Weights of a small transformer language model.
Architecture: LayerNorm before each block, learned positions, no biases in attention or MLP, tied embeddings.
Training: a variant of Adam for these matrices, 95M tokens.
Each number is 128 + 24 x the weight over its row's rms, rounded and kept within 0 to 255. Layers, rows and columns count from 0. The size above them is the row's rms in percent of the matrix's.

# layer 3 MLP down (transposed), 512x128, rms 0.13, rows 425-477, columns 0-63
size [ 97 104 111 102 115 109  69 113 109 117  90 119  82  74 101 106 106 101  78  83  93  92 105  93  87  88  93 117 106 119 108  86 102 104 102 100 110  84  94  83  69 102  87  89  96  99  79  87 112 119  78  92  95]
[[102  80 117 138 118 102 159 137 132 167 143 156  80 136 116  94  95 112 151 103 135 105 137 147 121  87 160 138 144 149 126 122 123 181 161 136 129 125 163 173 147 143 141 149 111 147 150  93 134 115 123 117 142 156 142  89 110 122  78  95 144 140 123 123]
 [124  84 123 119 117 154 115  90 117 151 119 110 160 153 120 116 116 146 115 118  83 119 169 118 105 139 156 132 151 111 153 118  92 159 142 121 114 140 118 147 115  56 146  40 128 129  95 119 130 112 155 196 133 139 124 149 153 169 106 122  88 108 139 146]
 [139  98 122 108 131 116 133 123  98 147  89 161 137 135 147 138  94 128 161  94  70 130 145 131 142 163 137 129 159 120 138 141 146 125 168 162 128 108 128 140 159 122 143 112 135 150 152 152 133 146 108 104 133  94 130 125 138 145 142 121 118 131 111 133]
 [130 121 144 129 136 103 113 127 134 135 134 112 130 137 105 146 113 120  67 137 160  92 154 160 111  81 166 118 112 117 130 123 155 123 134 132 127 103 133 141 151  98  62 119 163  78 111 168 105 154 140 130  90 137 172 135 126 146 116 145 114 134 144  78]
 [151 178 138 130 107 138 100 105 131  99 139 132  94 136 119 129 164 107 128 107 157 153 117 163 132 133 116 129 163 122 115 128  85 124 109 123 175  98 137 112 128 142 139 142 143 179 114 149 127 111  84 181 169 148 146 131 119 102 114 147 132 156 132 104]
 [147 138 129 111 140 119 149 152 133  95 105 126 136 122 139 103 153 158 157 112 150 111 150 146 145 135 110 128 115 146 103 147 123 127 121 143 136 151 115 126 112 164  89 105 141 109 141  72 139  88 135 106 124 127 108 133 136 127 131 180 156 133 125 101]
 [109 134 152 129 121 174 152 140 150 128 178 144 155  98 124 125 117  80 119 119 102 131 152 162 113  93 100 151 176 146 146 130 121 135 120 120 133 104 160 110 156 124 139 145 115 135 100 112 181 135 129 124  67 131 134 187 113 129  90 144 101  98 134  97]
 [124 123 132 129  94 136 133 126 118 118 129 163 179 125 121 102 124  79 100 125 137 130  92 159 177 187 141 163 120 101 139 108 110 208 123 127 101 179 107 117 122 128 112 141 113 162 160 110 129 153  97 167 113 122 140 110 147 132 148 123 177  97 134 113]
 [139 119 138 127 102 123 110 161 154 133 128 152 206 129 104  97 107 155 131 118 116  88  95 109 147 157 123 142 104 139 116 116 138 170 146 167 150 111 103 163 127 113 193 118 155 132 109 143 143 199 105 152 120 153 147 143  93 114 115  88 133 135 136 110]
 [149 125 135 104 135 130 117 148 130 164 117 136 149 140 164 108 119 120 165 158 182 131 151 154 129 132  99 128 141 151 127 114 125 108 116 124 126 135 141  95 101 159 134 144 137 102 146 111 116 133  85 106 143 108  99 152 151 120 105 145 171 136 123 147]
 [133 102  76 149 121  94 104 105 119 121 122 145 112 139 140 138 135 113 139 125 102 122 167 138 128 136 126 109 147 123  83  85 138  75 153 150  93 165 130 122 161 104 140 136 130 156 146 115 140 122 148 160 160 134 147 134 125 118 172 100 148 171 112 117]
 [124 133  57 103 133 171 149 144 124 130 149 117 129 117 158 122 135 115 101 147 140 141  88 147 100 110 141 111 189 105 123 129 128 133 136 157 135 130 143 167 166  99  96 156  74 134 104 144 155 107 136 137 135  92  98 141  79 119 125 141 115 155  86  96]
 [160  85 147 118 139 118 130  99 159 159 131  61 102 128  88 134 154 109 145 129 133 124 130 105 110  98 162 141 107 171 131 130 102 143 150 108 110 124 138 124 161 123 113 143 147 115 125 108 122 100 139 161 164 143 138  83 142 101  99  91  96 133 128 123]
 [133 168 175 130 141 133 112 127 117  86 108 174 138 131 117 128 141 153 105 152 133  90 131 114 163 142 123 104 114 139 153 129 101 164 115 148 154 132 115 117 116 100 160  97 125 144 142 134 118 150 120 125 176 119 129 103 136 121 103 140 159  76 108 129]
 [133  95 138 149 119 124 133  77 129 139 122 135 117 130 124 131 136 113 143 135 129 180 171 111 151  70 101 131 123 103 115 135 114  98 139 155 108 156 110 143 115  99 133 120 102 122 166  84 137 141 124 141 150 185 102 119  80 112 138 108 138 136 138 151]
 [112 121 147 125 136 141 129 140 172  87 147 127 159  96  89 128 134 125 141 144 143 119 120 171 118  85 102 165 111 138 119 126 153 138 150 126 107 113 103 127 149  64  90 138 143 112 160 114 112 151 124 142 140 146 175 115 114  88 155 178 150 132 119 109]
 [168 145 130 168 119 148 114  99 121 133 111 124 108 140 125 114 134 110 145  91 145 100 115 101  48 145 145 126  98 137 143 109 156  90 152  97 135 121 151 151 175 156 119 124 153 120 150 124  98 178 107 141 133 104 127 109 160 105 117 106 106 118 107 106]
 [163 131 144 134 115 101  95 129 142 130 108  95 128 136 122 165 133 142 107 107 115  96 111 122 162 130 127 122 145 131 149 105  86 150 152 130  91 134 146 122  50 132 123 119 136 197 131 133 102 106 131 126 116 112 171 167 159 156  88  97 125 131 127 165]
 [ 73 103 102 140 182 118 109 152 117 109 129 157 123 146  34 144 108 120 110 122 137 116 159 131 122 113 159 160 138 116 132 152 104 142 131 161 157 133 143 131 181 170 130 127  94 119 130 111 138 125 131 113 127 148 125 120 116 129 131 112 126 136 139 117]
 [142 126 121 140 117 214 144 177 112  96 118  98 111 152 101 153 137  96 128 111 147 123 114 149 125 132 121 125 156 100 139 140 137  95 153 136 114  90 127 118 115  87 145 127 136 134 118 138 134 137 128 118 155  98 160 143 105 154 139 158 161 118 127 104]
 [135 129 122  96 115 121  94 140 133 150 115 130 213 114 126 134 135 111  98 134 169 107 129 118 123 213 118 140  92 126 122 111  91 165 130 159 131 157  91 139 102 105 105 115 148 140 159 106 113 123  93 157 113 117 116 108 160 136 146 141 158 126 150 172]
 [137 124  47 127 135 155 125 108 143 151 120 185 113 117 136 132 133 114 154 126 136 140 113  92 141 127 142 120 135 145 125 128 172 146 132 151 101 142 107 128 161 101 186 102 140 146 112 101 111 118 125 113 155 100 108 131 149 126 129 168 123 114 157 162]
 [114  85  77 130 113 169 119 150 119 140 133 197 126 131 116 105 117 117 143 118  99 106 137 122 145 152 151 144 178 132 123 131 155 137 133 144 134 122 112 112 147 111 136 119 148 147 176 104 111 141 142 130 132 117 121  85 112 144 123 131 117 109 169 153]
 [102 136 170 141 160  82 135 110 161 107 137 123 170  90 146 126 132  81 166 132 154 128 118  83 120 131 154 119  98 136 158 155 129 142  86 113 148 109 113 124 125 124 169 128 120 148  71 138 100 120 127 133 126 144 110 179 153 121 146 119 114 123 105 107]
 [123 162  88 125 174  63 131 186 107 175 133 176 139 122  98 150 107 157 125 153 105 108 128 165 126 163 133 139 180 121 146 135 110 117 118  93 127  75 118 135 116 139 114 156 138 116 103 155 162 150 147 134  95  98 159 129 114 143 132 104 122 140 126 119]
 [141 124  93 126  91 202 119 146  95 176 129 122 123 133 128 109 118  88 109 136 124  96 166 157 166 138 103 148 149 141 153 110 119 138 159 145 128 148 129 117 123  88  80 154 152 118 132 112 110 117 135 118 129 129 139  77 119 124 128 128 142 142 170  93]
 [ 94 156 163 158 130  99 123 137 136 139 138 122 112 146 160 108  96 114 152 126 140 135 143 154 111 114 104 136  93 105 130  99  86 156 106 157 153 128 142 151 161 125 138  93 123 144  84 168 139  99 108 153 110 142  78 184 108 113 146 157  86 142 128 136]
 [127 172 106 147 149  98 108  99 121 133 119 147 160 117 104 113 128 131 112 132 109 117  96 138 151 122 140 162 139 120 164 133  79 143 138 112 107 167 121 105 128 135 123 186 142 124 113 142 104 152 125  78 102 107 125 118 120 135 140 110 151 167 148 109]
 [114 126 112 114 119 102 102  80 112 151 124 101 133 132 133 142 183 122 101 124 151 162 122  82 126 144  85 128 146 170  98 125 101 132 147 143  97 145 119 111 153 138 113 127 122 117 120  99 107 107 169 155 203 167 140 101 139  99 127 122 136 153 146 109]
 [162 138 146 130 105 135 117  98 117 159 124 109 155 134 154 147 127 142 145 112  88 163 173 131 140 191  91 136 126 121 159 162 135  93 136 156 103 136 147 151 105 117 131 134 142 140 120 150 102 171  85  81 103  95 162 157 155 139 126 131 116 113 117 118]
 [115 100 111  94 132 129 140 132  97 145 101 139 124 128 135 138 101 141 144 125 106  99 143 128 119 155 147 157 152 120 126 113 148 135 168 163 119 108 138 148 155  89 117 122 160 165 176 143 119 157  79 102  99 102 130 105 146 141 160 104 150 129 139 127]
 [115 102 129 142 136 133 104 154  96 105 106 160 173 164 134 114 138  97 110  78 112 129 156  81  89 166 123 131 106 134 160 146 148 169 114 109 148 109  73 122 117 109  79 160 146 177 170 123 128 115 133 122 138 145 134 151 141 141 137  99  89 102 146 105]
 [ 96  84 169 151 103 113  73 140  99 123 123 162 188 123 156 132 121 130 133 104  62 148 180 126 116 125 122 111 137 145 133 162 178  96 121 113 145 135 126 130  65 111 144 152 111 114 173 132 138 169 165 124 111 130 175 164 118 152 117 158 125 122 135 119]
 [109 118 107 111 156 121 112 110 117 163 138 115  99 107 196 129 150 102 106 151 112 107 133 145 112 146 100 134 130 160 140 127 134 105 130 140  82 159 170  92 118 127 119 125 175 182 162 145 136 121 103 143 156  94 172 141 142 129 101 154 158 122 156 187]
 [147  90 131 128 142 135 138  77 137 127 129 103 170 162 115 104 119  68 144 140 144  83 178 137 150 169 168 145 123 116 135 134 109 162 128 106 128 131 103 103 129 127  89 131 130 124 148  82 100 135  92 205 152 149 106 110 161 116 136 111 146 124 140 112]
 [128 118 151 119 119 114 108 138 127 117 134 134 129 123 157 159 114 151 115 121  91  99 109 124 169 154 107 143 135 162 143 175 124 122 117 128 176 166 124 141 170 131 128 115 104 129  82 110 160 142 101 182 104 112 128 135 133 124 108 129 174 148 102 162]
 [123  75 102  97 156 102 138 112 150 136 132  96 121 122 147 116 177 127 180 150 147 119 147 119  86 119  77 109 208 112  96 134 139 104 106 128 123 128 139 177 112 125 164 111 139 172 104 134 118 136 149 123  84 118 147 116 128 160 128  91 106 137 103 165]
 [ 97 148  95 146 146 255 136 136 106 107 123 127 117 136 120 135 142 127 122 106 138 104 109 151 134 109 104 112  59 123 125 119 120  90 142 151 142 134 127 132 111  97 142 115 125 108 119 132 147 110 133 134 151  84 132 155 147 118 162 155 150 115 168  98]
 [149 119 129 104 141 103 142 177 132 134 132 125 121 139 121  85  89 133 118 125 144 143 106 120 158 136 129 152 138 138 130 163  76 102 125 103  56 141 136 160 122 175 118 154 112 136 122 144 135 122 141  86 161 108 135 114 151 162 107 110 112 151  94 145]
 [123 129 163 141 136 163 105 150 125 129 131 100 165 116 123 124 110 124 132 120 100 105  99 181  79 133 112 151 152  79 115 156 168 119 108 124 125 136 154 132 144 131 144 131 109 135 102 132 117 167 106 116  97 169 146 151 125 160 113 133 137 118  83 143]
 [143 113  99 134 150 233 149 115 115 133 133 103 187 139 142 121 122  91 132 115 145  97 141 136 134 136 125 159 127 116 128 165 110 120 113 127 105 165  92 113 153  99  85 127 132 128 127 108 151 138 136 174 128 101 125 149 141 112 132 129 136 129 140 139]
 [107 133 140 124 191 120 104 150 125 112 116 128 113 143 137 135 147  70 120 119  91  93 125 131 115 127 144 143 121 166 119 112 111 168 124 134 122 127 163 118 128 129 147 114 119 140 109 110 140 114 136 146 127 144 163 138 106  81 141 140 136 104 130 146]
 [144 153 154 127  88 150 108 125 135 159 118  90 124 143  97 144 133 153 112 121 153 130 102 151 104 118 156 122 118  93 123 150 132 109 144 138 133 120 157 108 103 135 117 148 147 117 146 105 140 136 173 121 120 143 132  89  92 154 134 153 107 161 119 157]
 [122  99 149 108 124 149 107 147 126 112 118 148 132 121 125 169 118 110 170 162 165 150  86 117 103 106 116 105 127 129 179 133 114 145 181 121 194 133 124 125 136 147 112 112 130 147 160  76 142 114 114 104 125 130 111 115 129 141 124 128 124 108 128 163]
 [145  85  83 124 129 126 128 122 153 150 118 113 145 135  99 131  97 123 160 135 104 136 161 161 171 133 139 138 123 151  84 131 110 153 152  77 110 126 142 149 164 192 109 173 103 157 128 132 133 101 109 107 138 129 109 152  88 103 130  98  93 161 134 125]
 [154 127 133 149 123  42 129 108 106 175 110 101 141 124 130 142 133 122 115 146 129 112 148 141 133 149 168 126 140 113  79 147 128  87 135 130 123 119  93 128 120 129 151 123 164 162 155 154 128 109 129 154 149 109 148  82 150 148 155 114 162 180 151 139]
 [148 134  30 131 137  79 150  69 129 157 122 136 105 141 139 163  76 135 152 133  99 150 107  92  88 179 150 103 142 123 152 123 153 150 116 122 110 142 137 135 122 132 115 118 154 127 136 168 119 129 131 122 157 127 143 109 175 130 144 124 125 134 111 146]
 [117 134  84 148 154  86  87 149 107  90 135 132  96 116 114 132 151 109 129 150  82  96 106 134 117 160 142 138 147 136 144 121 123 161 119 141 147 125 123 103 126 160 135 112 144 144 174 101 124 140 127 139 118 146 133 104 160 137 122 118 164  96 140 129]
 [149 128 131  99 104 125 133 151 119 164 130 151 138 126 137 109 131 125 132 133  83 151 112 140 143 100 106 161  95 149 115 119 103 191 133 150 164 119 142  97 146 134 159 123 109 134 128  80 125 128 130 147 118 111 135 119 145 129 117 175 142 130 145 100]
 [111 118 162 123 131 159 103 113 135 110 120 102  95 133 153 138 120 176  96 115 184 102 149 142 118 142  91 123 131 133 115  93  81 102 134 135 156 147 113 121 164 153 146 146 177 173 141 141 124 115 117 168 161 128 105 135 135 110 133 135 121 128  95 112]
 [151 100 147 116 110 140 139 116 120 123 132  35 166 146 160 164 137  93  88 107 145 144 115 133 191 129 148 119 119 130 112  71  76 124 124 115 129 159 107 123 162 152 133 107 107 128 138 118 144  91 111 157 136 123  89 156 150 124 122 153 138 137 130 136]
 [178 165 146  92 140 131 140 118 123 183 128 128 107 137 157 189 124 135  92 109 140 136 171 160  91 142 159 114 113 146 124 129 170 115 114 152 118 111  94 117  73 118 123 134 150 100 126 135 121 146 170 166 130 121 135 105 141 137 122 142 134 169 126  96]
 [108  95 165 113 109 123 117 108 117 149 130 119 212 126 131  79 105 117 106  99 142 109 168 134 138 162 158 136 130 121 122 138 113 150 112 154 111 131 101  86  86 113 101  93 138 147 126 111 127 155 116 169 137 128  95 104 146 110 126 142 171 121 136 133]]
# layer 3 MLP up, 512x128, rms 0.143, rows 426-477, columns 0-63
size [ 96 119 107 104  99  63 102 107 114  94 102  88  98  96 114  80  84  95 103  89 100 100 105  96 102 116 113  99 118 113  93  88 110  98 101 109  88  96  71  91 112  90 101  99  79  75  86 112 111  70 100  81]
[[137 131 166 124 115 137 148 151 135 131 119 138 121 133 132 120 128 111 158 124 177 148 140 162 160 121 122 113 134 145 129 141 102 140 138 148 159 117 118 131 130 187 121 162 104 142 108 105 139 137 119  70  92 101  69 169 165  91 113 148 142 128 133 109]
 [128 153 154 143 116  88 122 158 111  97 127 115 123 130  95 147 125 151 161 127 157 120 100 133 102  71 138 129 150 117 103 137  87 129 139 130 157 156 111 104 164 118 121 135  97 161  96 124 117 139 141 169  94 104  90 132  84  74 122 176 141 115  63 120]
 [100 142 133 192 113 120 123 131 160 131 152  95 139  92  92 160 141 171 144  98 143  92 116 112  99 103 125 141 153 114 120 136 125 138 124 100 107  82 137 123 129 129 124 177 132 106 143 162 168 145 175  91  89 137 119 128 139 160  63 112 125  83 143 107]
 [149 161 151 123 123 124 112 156 132 120 125 130 120 156 149 115 112 131 149 175 136 198  71 161 162 115 113 106 136 140  95 110 116 130 138 142 157 112 130 127 134  95 109 123 104 120 110 114 106  98 133 136 101 119  97 155 143  97 123 195 134 151 137 162]
 [106 180 164 145 149 122  66 135 146 130 130 119 106 102  95 105 158 129 143 143  99 129 115 115 121 116 114 132 135  94 148 134 137 122 116 135 124 134  77  86  94 104 107 173 149 134 159 142 149 151 127 177 132 148 179 137  91 149 132 131 118 107 141 127]
 [122 148 160 189 118  91 105 142 116 149 120 114 134 175 119 176 111 127 163 125 133 102 121 113 110 124 125 119 147  89 120 136 155 135 167  90 160 135 163 105 159 106 107 128 104 149 157 115 116 144 127 102  94 101 110 127 162 115  80 127 180 159  87  96]
 [171 123 144 121  70 123 147  88 132  88 123 147 171 103 150 149 122 148 125 105 120 152 132  94 112  84 115 187 127 161  86  90 156  78 142 126  95 110  84  93 141 138  90 140 118 140 103 121 143 110 145 132  85 127  92 147 118 103 142 141 110 145 136 105]
 [109 145 159 109 130 130 102 126 135  83 111  96 145 148 147 122 128 113 126 133 151 130 162 154 110 122  98 102 127 103 130  89  81 110 141 168 187 149 102 136 122 113 105 134 120 127 140 171  97 135  80 128 121 113  84 123 102 112 132 140 111 105 143 111]
 [171 115 150 161 129 123 118 155 126 171 131 111 141 139 113 108 123 136 159 107 113 153  84 161 143 112  99 111 139 118 104 100 135 135 139 105  99 114 145 134 129 183  74 123 129 156 100 156 127 102  98  86 110 120 124 127 128 119  91 102  93 128 141 119]
 [118 182 115 144 121 107  73 137 123 112 137  96 100 119 123 115 172 176 147 164 133 139 102 146 112  68 114 143 143 129 105 121 129 134 133 133 129 164  88  92 121 139 118 136 116 127 131 149 175 109 136 138 118 166 137 140  89 129 106 159 135 135 138 142]
 [143 127 137 148 133  94 116 110  93 129 133 120 129 153 120 146 146 172 144 115  96 140 104 168 114 124 147 151 161 122  82 126 124 109 150 124 130 123  89  95 171 131  98 115 123 125 124 164 136 117 143 137 117  95 107 121 114 129 118 125  78 126 131 116]
 [145  92 121 143 151 112 156 113 154 155 120 116 136 167  71 127 137  87 127 143 131 124 119 129 157 140 135 151 127 152 127 165  98 103 127 123 148 130 118 113 152 188 118 106 107 110 152 117 154 122 119  96 139 120 118 145 165 119  87 113 148 133 124 124]
 [117 156 166 146 125  99 125 131  93 122 115 107  92 131 128 152 151 153 133 119 156 133 109 145 127 113 132 145 155 113 103 136  85 155 125 144 157 109 138 105 110 131 129 160  99 142 137 175 132 115 129 153 102 103  99 142  93 124  88 131 135 132 112 114]
 [ 77 111 143 133  98 130 159 149  91 160 112 150 149 136 134 168  64 136 149 128 139 121 125  96 181 120 146  74 120 133 104 106 100 131 115 161 154 149 174 122 136 121 143 138 112 121 131 148  72 156  82  74 125 109 109 127 143  95 147 151 119 100 150 135]
 [ 81 148 144 126 190 110 135 114 136 129 131 129 126 138  96 117  97 152 125 139 162 153  93 182  94 104 141 126 146 101 120 133  88 112 155 144 193 146 134 136 112 162 136 113 161 140 116 113 120 157 104 107  71 106 135 134  91  73 150 116  69 133 119 118]
 [125 130 146 121 144  60  80  83 103 128 134  71 148 135  96 125 141 130 136 130 143 164 139 110 134  85 144 113 161 130  99 127 103 115 132 130 135 170 143  96 161 161 103 170 129 144 146 134 122  99 124 116 139 142  85 123 138  91 136 160 137 129 115 108]
 [ 86 159 151 107 115 127 153 129 155 186 139 164 116 122 130 126 100 132 129 131 102 113 106 133 182 139 103  65 123 115 146 115 105 153 156  87 119 129 102 139 100 143 113 130 117 125 178 133 116 109 129 104 137  94  87 133 115 145  91 108  87  99 173 121]
 [104 157 127 117  88 103 137  87 109  73 132 141 127 138 121 115 171 146 136 147 162 124 171 106  92  78 136 116 111 113 113 139 132 105 132 121 168 150  85 140 120 116 107 139  77 105 131 111 130 122 101 133 121 154 118 123  90 149 120 131 164 110  90 141]
 [ 96 116 160 129 147  99  97 135 118 175 118 130 140 153  89 170 121 136 143  98 125 124  99 117 149 120 128 140 140 119 105 175  86 118 165 109 126 168 127  99 133 124 136 159 107 137 127 183 128 106 114  94 144 100 130 117 130 132 101 109  92 106 106  97]
 [161 132 134 141  99 122 142  84 139 132 132 159 137 124 149 135 101 156 141 142 120 141 124 137 127  62 124 106 116 183 106  95 140  84 169  88 139 120 123 135 140 137  68 130 133 158 111 126 137 116 170 113 105 147 107 152 121  92 146 115 115 132 137  96]
 [129 148 143 159 117  87 110 111  89  90 111 147 133 127 115 139 125 143 147 101 106 135 145 163 127  53 112 131 170  97  94 141  87 113 142 120 149 164  99 126 117 158 111 113 104 128 104 155 137 142 133 140  80 124 147 138  95 114 117 109 113 142  82  95]
 [132 133 151 161 137  79 100 115 112  71 104 127 145 138 115 158 151 141 157  99 143 113 158  92 125  82 129 129 191  93  87 168  80  97 149 119 123 153 103  93 136 130 130 119 123 141 113 149 147 109 113 152 118 109 124 123  97  97 118 140 131 148  91 132]
 [135 128 151 122 133  96  92 124 134 114 109 126 162 150 163 164 162 115 167 135 172 141 130  74 127 100 125 136 154 132 110 178  88 118 122 108 166 122 102  85 156 127 125 177 110 130 132 131 103  83 135 138  89 110  89 168 127 126 106 156 127 126 125 159]
 [164 125 127 121 119 103 141  90 120 119 146 105 170 108 168 113 129 141 141 151 124 160 109 135 133  93 155 124 133 147  69 160 149 142 124 129 121 130 152 134 143 120 120 147  80 165 136 135 142 100 138  86 119 137  61 183 128  86 133 160 137 127 142 125]
 [142 132 154 153 113  91  91 111 128 120 119 147 152 128 146 162 124 117 139 114 159 112  75 145 138  94 163 161 160 109 100 148  88 112 127 104 173 138 134  87 130 131 106 136  93 107 134 168 116 140 126 168  80  74 120 151 121 126 112 134 114 120 128 122]
 [ 93 173 136 121 112 111 133  87 109 120 125 142 125 135 130 138 109 150 130 109 150 127 144 161 147 122 144 130 133 140  93  91  85 110 119 107 116 129 140 112 107  99 127 115 109  71 110 159 121 145 113 141  80  88  91 197 128 106 142 140  87 114 140 172]
 [ 64 161 131 141 132 115 110 113 141 166 161 106  83 161  72 141 142 131 117  84 108 156 124 104 120  97 121  98 138 111 121  88 158 118 138 134 126 129 100 105 129 144  96 168 163 152 155 130 148 117 144 124  98 125 107 142  91 112 123 125  76 108 167  92]
 [151  92 129 128  96 111 105  84 153 152 149  61  86 146 123 138 157 106 116 149 177 155  98  88 144 123 130 140 120 136 154 141 137  96 130 158 154 151 142 108 142 145  93 112 125  97 128 100 152  91 122 103 150 141 142 116 144  90  93 126 119 171 128 177]
 [ 87 175 162 149 103 131 137 156 131 127 130 152 137 140 112 100 103 119 136 122 147 102 145 148 165  82 114  82 129  96 117 139 126  86 126  89 164  94 115 140  94 133  90 150 113 133 149 125 136 126  94 134  94 116 108 176  92 110 104  94 159 108 139 112]
 [125 154 154 146 128  86  96 130 113 116 131 109 160 138 127 153 121 146 160 125 165 146 119 115 102  72 139  97 144 123  88 157  74 121 133 134 166 142 122  95 172 125 127 145  77 155 119 138 112  80 155 159 118 109  86 151  93  88 102 158 122 134  75 144]
 [124 115 141 162 133 103  74  98  94 124 109 133 152 142 116 172 134  91 107 130 116 137 156 115 129  72 165 142 158 134 138 157  65 144 103 108 123 125 132  99 165 127 132 119 145 148 129 147 104 145 110 149 113 112 138 131 121 104 150 142 141 144 125 136]
 [126 110 139 156  75 117 145 138 110 104 112 147 144 122 118 121 143 143 171  89 146 142  98 153 140 104 114 156 115 111  92 127 148 125 134 130 157 122 142 155 147 145 108 123 112 150  85 122 146 151  89  88  69 108 130 146 153 101 124 107 104 118 128  86]
 [146 109 151 151 131 122 142 155 149 176 134 113 119 115 169 107 153 100 134 140 118 176 124 154 149 131  96 122 121  95 127 125 116 111 129 150 120 139 130 124 103 174  73 112 132 146  98 140 131  91 125  89 117 103 148 156 126 105 107 108 122 140 139 124]
 [125 118 131 131 132 105 161 125 143 132 133 155 165 135 123 152 123 111 130 156 104  93 107 136 112 103 107 182 126 126 124  90 137 139 123 107 100  88 124 114 166 118 114 115 148 176 115 130 181 107 137 160  61 138 102 137 103 140 116 142 163 121 117 126]
 [112 168 142 106 137 108 152 126 116  96 147 159 147 140 119 118 103 146 150  88 143 116 147 125 117 137 105 119 108 123  85  97  88 120 128 123 147  65 124 145 120 103 144 115 145 138 101 117 126 138 169 121  51 100  82 162 110  89 149 121 122 109 140 123]
 [129  84 132 153 100 108 140 131 139 146 132 102 101 129 149 134 131 108 128 154 158 125  98 136 109 129 125 133 160 117 122 170 122  97 140 142 123 126 119 131 117 116  92 111 120 144 110 108 173 111 127  94 118  87 137  98 133 125 127 133 108 198 154 109]
 [114 112 173 123 100 106  73  77 116 139 146 126 136 145 146 160 126 145 157 109 143 117 120 100 132  98 149 158 112 102 101 134  98 117 140 121 138 169  92 111 127 130 129 141 107 128 135 185  92 101 114 115 100 106 121 137 112 117 103 115 101 113 116 159]
 [132 117 119 112 100 121 128 138 133  69 122 130 164 125 156 142 140 122 169 147 133 122  99  94 113 129 142 144 167 134 133 164 154 106 129 124 170 140 101 109 142 103  98 117 110 151 109 130 125 135 131 150 111 147 117 137 120  91 154 177 173 131  94 133]
 [137  89 159 159 144 105 102 128 109 156 110  97 155 142 130 158 128 142 128 137 138 135  99 148 101 132 106 161 163  95  97 132 115 173 171  90 104 171 108 108 112 109 119 151 136 143 131 151 140 141 143 144 135  94 146 105 138 140 101 144 162 119 102 112]
 [132 130 147 153 135 108 116  90 108 118 115 127 164 126 130 179 159 133 156 107 126 149 129  90 114  60 163 161 144 161  77  87 120 139 125 101  94 131 125  77 130 109 108 144 140 112 126 162 106 145 147 156  82 126 127 156  97 109 120 131 130 107 132 119]
 [ 98 119 153 128 121 121 107 126 128  96 112 130 143 127 130 130 154 107 120 149 134 100 171 120 165  97 138 153 136  92 120 175  78  83 109 108 143 147 158 127 144 188 103 123 123 148 157 155 104 102  72 144  92 141 132 132 132 134 132 109 155 119  98  97]
 [121 126 160 147 114 111 134 122 101 160 129 149 138 157  83 145 101 180 152  96 149 146 123 134 122 119 152 130 158 129  92 139 115 111 169 109 117 110  88 118 123 144  83 171 115 125 127 114 114 146 142 114 127 109 100 121 121 137 113 116  82 110 117  91]
 [123 188 145 148 107 117 137 139 132 118 125 114 141 132 152 120 154 123 130 127 154 123 108 155 168 127  90 140 152 117 151 177  96 149 106  85 123 161 105  98 119 162  69 110 142 100 121 126 154 133  76  90 120 129 157 130 117 149  96  85 123 151 138 114]
 [110 181 133 130  83 102 105 143 118  91 134 117 144  98 122 126 128 122 103 126 169  79 140 170 136  80 133 137 146 112 156 132 129 138 141 105 180 177 123 113 131 122 107 142  92 115 113 120 148 146 107 151  79 113 139 109  91 119 141 111 157 131  93 116]
 [125 146 123 146 104 114 131 155 133 116 132  78 112 133 118 139 117  95 122 148 161  97 173 148 117 101 142 127 131 133 101 155 141 127 114 118 115 100 124 115 135 172 153 117 144  84 144 130 154 115 157  95 140 162 151 132 129 160 106 149 188 153 107  98]
 [114 139 142 113 116  60 120 107 128 123 143  75 144 120 119 157 148 136 138 119 147 147 132 135 114  85 158 136 176 134 103  77  98 138 132 139 140 177 133 106 153 166 114 145 102 107 115 112 119 135 102  87 114 133 117 144 109 119 108 112 105 120 130 101]
 [108 120 117 168 131 106 136 156  96 170 145 164  92 117  88 124 118 143 129  93 158 102 152 156 126  84 140 124 165 161 121 132 136 154 123  89 127 119 159 140 186 123 127 134  95 152 157  94 150 134 184 150 148 123 112 113 135 147 129  83 116  99 145  84]
 [159 150 143 137 126 117 146 119  84 108 119 119 127 114 147 120 114 180 137 134 147 131 103 162 103 139 131 134 124 106 104  98 126  84 120 153 119  72  99 124 108 139 109 184  96 146 103 166 124 117 134  98 119 112  94 171  86 122 124 174 104 100 108 119]
 [110 119 149 137  98 119 127 157 153 111 117 160 125 124 161 132 129 122 174 140 139 130 132  78 157  85 113 125 138 141  79 152  88 107 147 125 183 134 104 114 139 118 123 118 118 121 122 141 137 136 106 113  97 103 135 146 162 132 116 105 115 155 160 137]
 [129 123 143 127 125 119 124 105 156 159 105 114 116 132 167 140 107 133 157 116 122 121 114 102 165 142 116 126 148  97 113 136 119 134 121 115 119 154 105 117 161 119 116 116 116 140 150 140  78 119 113 100  86  83  92 166 129  98 126 105  95 119 130 135]
 [115  80 145 162 121 133 113 160 123 131 124 115 156 164 117 144 140  83 146 115 135 146 162 118 138 124 112 136 117 113 110 187 114 127 114 116 125 154 161 106 127 157 124 128 100 105  81 124 165 116 113 131 134 132 122 158 147 147 111  98 149 153  87 144]
 [169 110 125 137 134 128 136 115 126 117 115 133 139 104 166 134 115 168 163 120 125 141 120  89 130  64 150 135 118 140  77 118 146 112 135 134 138 107 108 108 146 126 119 132 151 154 143 115 130 112 155 133  66 118  84 190 147  87 135 156  84 111 130 120]]